config.toml
n_head = 2
n_kv_head = 1
head_dim = 64
d_mlp = 320
activation = "swiglu"
norm_eps = 1e-05
positions = "rope"
attn_scale = 0.125
beta2 = 0.95
weight_decay = 0.078
lr_head = 0.00535
decay_shape = "linear"
dataset = "wikipedia_en"
Each number is 500 + 25 x the weight over its row's rms, rounded and kept within 0 to 999. Layers, rows and columns count from 0. Numbers have three digits each. The size before them is the row's rms in percent of the matrix's.

# down: layer 7 MLP down (transposed), 320x128, rms 0.135, rows 201-217, columns 0-127
# gate: layer 7 MLP gate, 320x128, rms 0.155, rows 202-217, columns 0-127
# up: layer 7 MLP up, 320x128, rms 0.145, rows 202-217, columns 0-127
down201 101:510505524481496498478537515435481540509490494460506482526513489488483492508555478487515496506511503498499471536518504568512482500499480454488493487470458508481523517508548514507498522472507508477521471489516505508513483511496490462463518468490514509476490506547474514533522499470522493509449481549479496504528512524536469469550476491491499506487483460477515492527502520510578439545484
gate202 091:495503477510487511503497500529558459513530489537496478528459426492511513497536509476465473547518470533502488528464470496471568511503506509528507503468506493526499523509450529492532512523477537510529483539521508498509476518502513548521533462529501502495464525489480504529518476509492450493544532469493528492487508480515517543519478497489520525501526486545496508486493519538513516484465
up202 096:486471465492503528493471498467513513476536457487489468540488521526523461514509488516449522548505466494511509478488515449491485501489481479466496486506472479498484514467491540484523483526470486502542498502542490506542512503517529545468508512483483478519478559480486569490531490509492457560505478479475521513476546491534533520476487506496510531503500476545536522506492494526492521501531
down202 091:475516482502530472522520480540540531507466469496497507501485499487515475519496495518498527523530513517496529474454513495468494550484493498451545513465495473511521486480509500498480503502563516516481527502510515504524522492500467481518505496462487563509463543524479504489515514506527493493479545497488470501486497445494485493499507581505530503442506564489502501496528490481556501468535
gate203 102:534488505539451473466500495528527504545509536485456525527517471522497495487512493512465477503515509498495517534471538525532481486545462500471459488499519457474527498468497435497522489533516474465518443526488488515473484500484514514550466553527504493513518470498517513454543492483517485482493497525467526485529517504531465464498496535503461528498510528511500522534480516517500501487493
up203 100:498509505505483491507513484528488515471528481501522465511523464520460510515485468443535518509465510519449510470513452491502509507529552542495505507497507539518451448452530507474516511503515496547485499532537532500505503528485469529544500535475490511539506516497451520512519522446492494519497478463517512508500498465535532444500513504478459507517471506514494520535497505507500519454519
down203 103:496521507505489474503489542496529497542490531467481517504492501508491509481503525514459464496511451486600505496531520491512474472516466469506517459449501460520519506518492481491513521501512513498519510522489543495531522543461508530514478506494520489509491473503518497503493501560487500510501513493439514464548491521525511510519548522454510515492518496470485472480515520464460488451465
gate204 095:476475532486502507563501499471528547477505502519514547530488466517485527538503491456520523518500523509480504479500524506472471510516458486475458524436494540521505493521496506493518517497530515536459519482505515473521488537471517481484512522546514439519496516505474510489507517553501502547484522508499487477548504531525505470509529502476493519461527441497488514464523496527490525474478
up204 094:487523518528501498543507501456534569487481496544527561523499501551486533503520494469515462497510503465498489499490532519463485471507457483468469509468498544539494456526481477511532489479503498478500483497489504482493474558492493465467500517504518458499500525535492527480493486525503491502500499478466506493533518495555492497523507496462485522483526416482499495518502478490499523460514
down204 092:536500500493505509500499523510514481518480516481502487486472514524510494515535605528514502538510482484686520493484503513542475514521498487540462476501497519508464498502503475503484496495490484489502489532507510510516512483486517493513488505511510513468499521499501515513501515497491482513513476470493479485498501499540487492494500491512521505506501518509509501471482498503507503511487
gate205 096:516520468495496465478509451476456481535550507506456529488508447521510530480490475511487500470526475492511533494503508468537514511484525509493508520522489526529463540526493504508497494516459493537507467511483492455532486505491497507501501524475499527522477445497530488518506500552534457508484481535512465448505532485523481497502529508503512461503479510527445523526568465483531502501515
up205 095:491520481515457493486540509471475536485517500497488491474503480513521511488489490483520463469535500475527499515503524498501486506485492524485489495499507527508502535483471517539472480481494479490508555521449501487533501462483449477483491560499476504499451496482529450514492535531524488478405466525518513472497511478484468527473515520485503492503523537516464514554526525512526449503519
down205 096:478517476499540483466523466463527505529490512529451484522541527459503503488506524535490513481557498507534532492477505481516509492512496529511504525495523500478451530481526495518498489488501504488490540533536463434505520482486494470464523508552485521485463538475483467517483534481520532501513518498508495466496548531507478472493492504548485488505553515490530483520513489524531510527554
gate206 091:509517494502503500489517485504540505527505517518509517488509441460505489504475497490502557504489450510490472493500508526485509487484471539547501477517488523547532548481517514526481470426537499510485504505466456494482526526500501493498480463502516541489529522480530476516487539523533524505476510495510480497455492511504492469520541504460522499487507445525550491507500519536441539471517
up206 112:495535483474484467553555496467457521457488514525516504491520462493546542519493491488531511518500492497481438473513502502506547474509498503504508489482545500500520448520489544554480489470528501495481476500479501504480490506492441492513517452497497511447484510510506511492516502504533486497439503452489501496549504540447480494496502498524539499519545523499478478486484505478494520505485
down206 107:479525516495496498496526487459487527469496552506517482523519520503496504502480534481518523523549457495515505478493545488517525480535520551446511513470536473497475460518499536515495486486468470527482487497537516524480524460466447500481480479533556428463478469506491524523490504486500512512475477503480483505498488485490485491485504493483533504552529504535454472483490498480477492542527
gate207 104:489519484477501489471482494473504467526497469512499499478509449510531481481534477535512443509538497495499478480477509520450502535548511458491493442460466510532523475462473497460488513534543498488473447522479498490467498534531501473492466471522500508498495483469513456472495461497512491530535510495494504545547504443521460504520495519473484448496531492493482488495496499509512505483502
up207 103:471476464527500517512512515476508458514528512501448480493508469462479503492448526500497526504499507478525462486473475478472506486475527514491492536444554526519514480532509464487469511477480530534478544502505503502508458473467532487507498534522546500509491513481477500466516498524502472520434482558476516533530535509496550464467519496489487496520478523490499476515496451499507534494500
down207 104:523520510502540494509508506504485525503480476504524480516476506510471463496530534472483487505579518458533517529552526518535477485485489461481496488501486506510515499541489506551503488478508526453517510497480490513504510500511495467532466504482492501490505483491493492520502521485477497513507459460509524462457462536450487502536510530495464458511522467527451550503480490462553467528467
gate208 107:481480469512483508514518509480502503514473477505526491451486494533521426446484508506522497503519528492444498480532550500455475524464527487495491526486517436461490471481520519488513493497484495490501436503507550512486509523502502465497517543454462484503491490499524493477489499500495518490549531456485520480495529522494525516531469446489486481488511482499486532492509475528476524494452
up208 101:474493520540526530497482484528446488508524539524515502517501517470491509499495490502507517537479492484439496526510500501530472470516524527465544482497526529483511468467438535505474472499450498486508531532494507536529502491476498497479498497506514511484501496518513531492449503493516493500521493477476489519578499518451483558471515503482518490490528494501522495463477546559530492512541
down208 111:515510489497491470528457512522509513505486511523457504491484480536481468535521464530522480501486517524510480468456503463455476517497525493518506526478516447475530480462511515489498512518485506493521517512512479491428523532493440511506484543475508487506472457504539512476490459507543549511498528501503535471494527518482473524524505490494535498438540541508470502498504498537477528481473
gate209 092:525517505511453544493507515491495476522491537488528478476480511453461494509432535479548482517521557526483514510499484457496501513447491496503469533489501474495454504502504506500486454503470488506532506503458518451435492516513530491508459492479474503471524504515501523510466549479516465503467480498534517488511506546530507497516536505494466492479465473474488510513517516486493479511457
up209 093:503461488501462524493477486520468512539532528533488461489530509554521485490519544473459468541485483487522513515483476509534505504495482528492511533538519480548476463515522509489495490531461441487481503488475546522508478510491458528502476518500464493508491470506470529537506500470495517486509510447503508449482532527519441489488524478508495490521517460506521479491526507503464542519518
down209 102:478509451471501497538467514482511516495497472499498509502494509547480476533509523470506524488510487521541483544467494513488562533553485512494501524513487493508527499507489559475497495493528517495502461492504515503508452470504528524496513480475475506476440487525500481512465541488493502508507472517517494464513516499529529463518475530501544480535531559492513494481479457525434516487548
gate210 096:514501484499489493497485473460557496523547522519483471492550509501402494485503503475481495497528522496501511487525505511523506502493492542480502494542495533554493482526532486490465524528483480472517501506488541479439556499536541517524485493468470502525484505512488508508525458497500510534512483481514506510509540530504496518494511484516514471533541492476480509508549502529454493485454
up210 100:497529503478542497492499520481504489431513495455535534505504515492458513454481487510549491495506492470484546517505505517518474510459487514493492494543435503447508466500519463531488463473487548503514546499520546499499522537459515509502488501450494503498479492497483528527514515512534521530491491522443477465499503480459472482491458489502532508492490528490501505554526519492512495507512
down210 098:517507515517497471514510485469483491512506483506530532515456519485449537484502493449497526517484487460477483490520485481552447472487486415534498522550459492495496499439510465479502461531516540491490499495475537537507508489484525485510471516477515513521485510500499502480540512509496506466490491526474494489533494510479510473498530483488507520476532525513502474494523548479557477486546
gate211 101:467494521490546474482487493499496534488531549478483517554546454540502500481525527466504503496485471496472501503497509510497499520509444470405525501461515502522466481483490481501500504502494476510503519539497537481513474477473456465511500483494505507550482496514483527491501522501495553503524554476502490508480516501489501481494503443498485520525452485462547493492518503520466530523499
up211 098:507533506515481503498473510505523548526504499471459472488529438496492509498497467494522501457499490498486518466480484514484508523493516462524512501479491475520517475487513525514512468467486516504467471485484473504495497515467465472513496512526530528518462513471517529510444535477525546525516484554488575490490531468529512522485506432466484487516497543526488523542487497466489549501500
down211 095:493537507472515498514493516502515481502487481486495511505491509507503483449506591492527506531475480475605457496478563512522514488524455462496502507501554534494451519496491509493495532467538513472507475501489520497498503473493522500502526559512513502511507514526491448505495518541499475501453494488510501513506497516543512515527508540511531498531506500498483511474484532503479485485495
gate212 107:450471519534520527509527474536475524488478489472482520484512518523505490498512523502437524492495474509518476498495487504467527525506515536515522508543468472510504490497475481519534520511471539486533519485540503448545514504546463480494524496513474516477491503514495499484548512557503505542512457467490499478513539531513488455492508490556513508490493484478486528521500450451492490544530
up212 101:532525496488518497503543514483515488513500466524506463501523469491508490499531486490551496493509496489499523500568515504526450524506500530510480503498523545539470493461506510496540483474536467508489506515479513488502445444462464484482502482459487495508482518477474540550445489519514514502484519479528485522513494474540454553503501491475501519481515444477512474519482505530502460469483
down212 102:478506492503460503507511459516505489515528551515491513512521511504515526497508500475487464452526502512405504486501501514431524543504529512496508525527481490498479526517491503566521505475518481497523530528553453490518541507516523511522500539495506489458528493465473513511513506498507488467503522498467513481516503495512504526486508496483500490446493498495480483514500536465416510519528
gate213 096:505489515469492510485490490504501511542518468526483498532506492505500473469524442524497528505528540545524474468507513496508514500494496500472500534506523444457494509501511481500497540496493514480523486464504520502527444563499503462523490476495513481530518494516467488498464505475495473482574527495496501485531500518532553484424518445501494483465510502519503478538550505531502508518489
up213 100:503474458509505489512464477492486476430520500461510492520531511556493516512552479489494550490504474480531494515522492489508518472469560467490516528436542517513501514555536483480462489486487511494494513543463538480485469495511488556503485500483518480486464495503485486469515482493521459487461495517447472497503498511506532492506482523543513511469520511496478545500517490493513486495478
down213 095:461478491480534487529503520502463511492492511516499510466475513519510537491527528450517532512478493454463479523477501493475521502483485520478467499493503544514521493471451481492453459503477488501514524507553550475489540489488495565515532492501497500531527496496512498463507510490493485494423524529463484494454503485480485504510515552479483508556488493490499489516522484463452493465502
gate214 110:492494532499505500488506544518459518446502526518501475494463500544525506497533500470555528467509484503484486507517527486453440526520487514485492492492552511509502514496485455550458456490536480512465538504505498531509477481529452469534480508500488509560460494509484497495518504487533525475458558533519510514521487535524474484504535492507505489503545499512506476496493474502514490484470
up214 109:466491529496485507491504512510515539485525541505506483475478512482536481484502487519521534489489521481481476500461559486477491503504474486472559509481464515512518508487510491539511472493529481528478515550479503526528496504529490487535497487480522469538466527555515494491532508502517483495448537539556505497519480512499422482515521512515473452470559487492480490529493486503525518501463
down214 110:514472511479514526496510497490469504450481455520473506507489512515489526491467497507497490540541454531499486477520513468442497514505451517536502507473536534510490501490493469466475435497543506511465537502500536524481477497502482474542492487545495525504512507536489503533506524515495520514497524512500547557515486513522505451478506546487549467506495529555495504494550468502512509495505
gate215 100:505500498451491507502470470520502539494505451540488513500541539507515503479469483488484480523494515495496456481493484500477471515448536520481499508512466550531512509449510517532488512480519478511505523531492451487479534498518499491521513530542512533465493462521489562509499455550511481513481437530468534487471501459538519513487499478543508501496492486506479497525495459488499536478496
up215 102:512503476459484466474533509510539533483512429526490526508521525518532522522497506498515489487482518498481509494500503480519488473526523504480497503482454525575470534477487467500460507461504488514524471534545494507520470518516516460532532513507507532523502488513505488555518479533503482467486473541493497502458476486527490476476473493490484523506439488458459506502529473462527510492532
down215 105:500483498456499429479516495487504572479503456492500522464515485502505514467511522503477504493454520539506458492483487488478486524498452519478552529500485508522492536495514477517458512489519467501524521510526503487484507477519464483524524563515498521521505467471500501480535502520499517481507499530477523526519477518478488478508439522529477529530521490436479455480527517494535523510506
gate216 106:535484456510504510517469530495453464526564480447521454499523494535539550527491503490507502528518507500530535488523469503496503486482469520513476501462528505535539525487524526489515493506496524514524562528487474501487550481537470490518501514554481478515468496496496468510503501547506514495514508509451449542539505517499520537491518498525509512484507512501499539486462488502505520474513
up216 105:485497481523467491541488495468462482502506449418540515479485502498506565479508487520495526508513501475522488502527477503529513468500474477508478466481500499498530506509512490528479509541472507539550492476494538537477543488503451510518516498508466509495498493474495532538500470541476495527502493494472467492515505553526486517454541471507461480523483518478544475492464523484467505496503
down216 101:510485494486518501440474515503486477448455486508497476498456475505498511548501507529476542481471516503536477509513521524576517450496500495479504549539494520501521499541502489473488477474496530507524454507513544504497502519515484510489460508543498493538479480526547516503524495501458503521481496525510463498543506518487468507470526493473480468490480539488474480478514495496499501515572
gate217 095:469492451592487439511522517507474515506499468507498482533487490479508490495482492503484495506505487513457487543483491510437468536514492484525504525499477529437494484475511468460464496494501490497511501506519486456491499474524530484496484510456516490491525525513478531534449502469531509517476489510482516453518498494486509544510507504520500563505486468526521485528516486454493501474471
up217 107:542492489489513531507455520489536502461471509499510524496502489547480463552495486531484490503499496489494495495527494483522485482462493504518470506512483458515501519532461504512588541475502521509528491533451480464522507520499547476494534484539473506524530494465506451465531507516493513461482500498488482515467538509479566481528520504479509467493481528505529518462515484522494524485512
down217 103:501483536481499469529494506482531477517549503502572452478534530506500450509503479511478488487523493497449477463520521501505506490496503482533473534481473493498540513494513487510529510515516529519523460540503538531520514483500518503480495499485529499497510487455534482471507523532468523487538452502472530541484495515506509471539494548498499486543468531486541518475486498550449513477508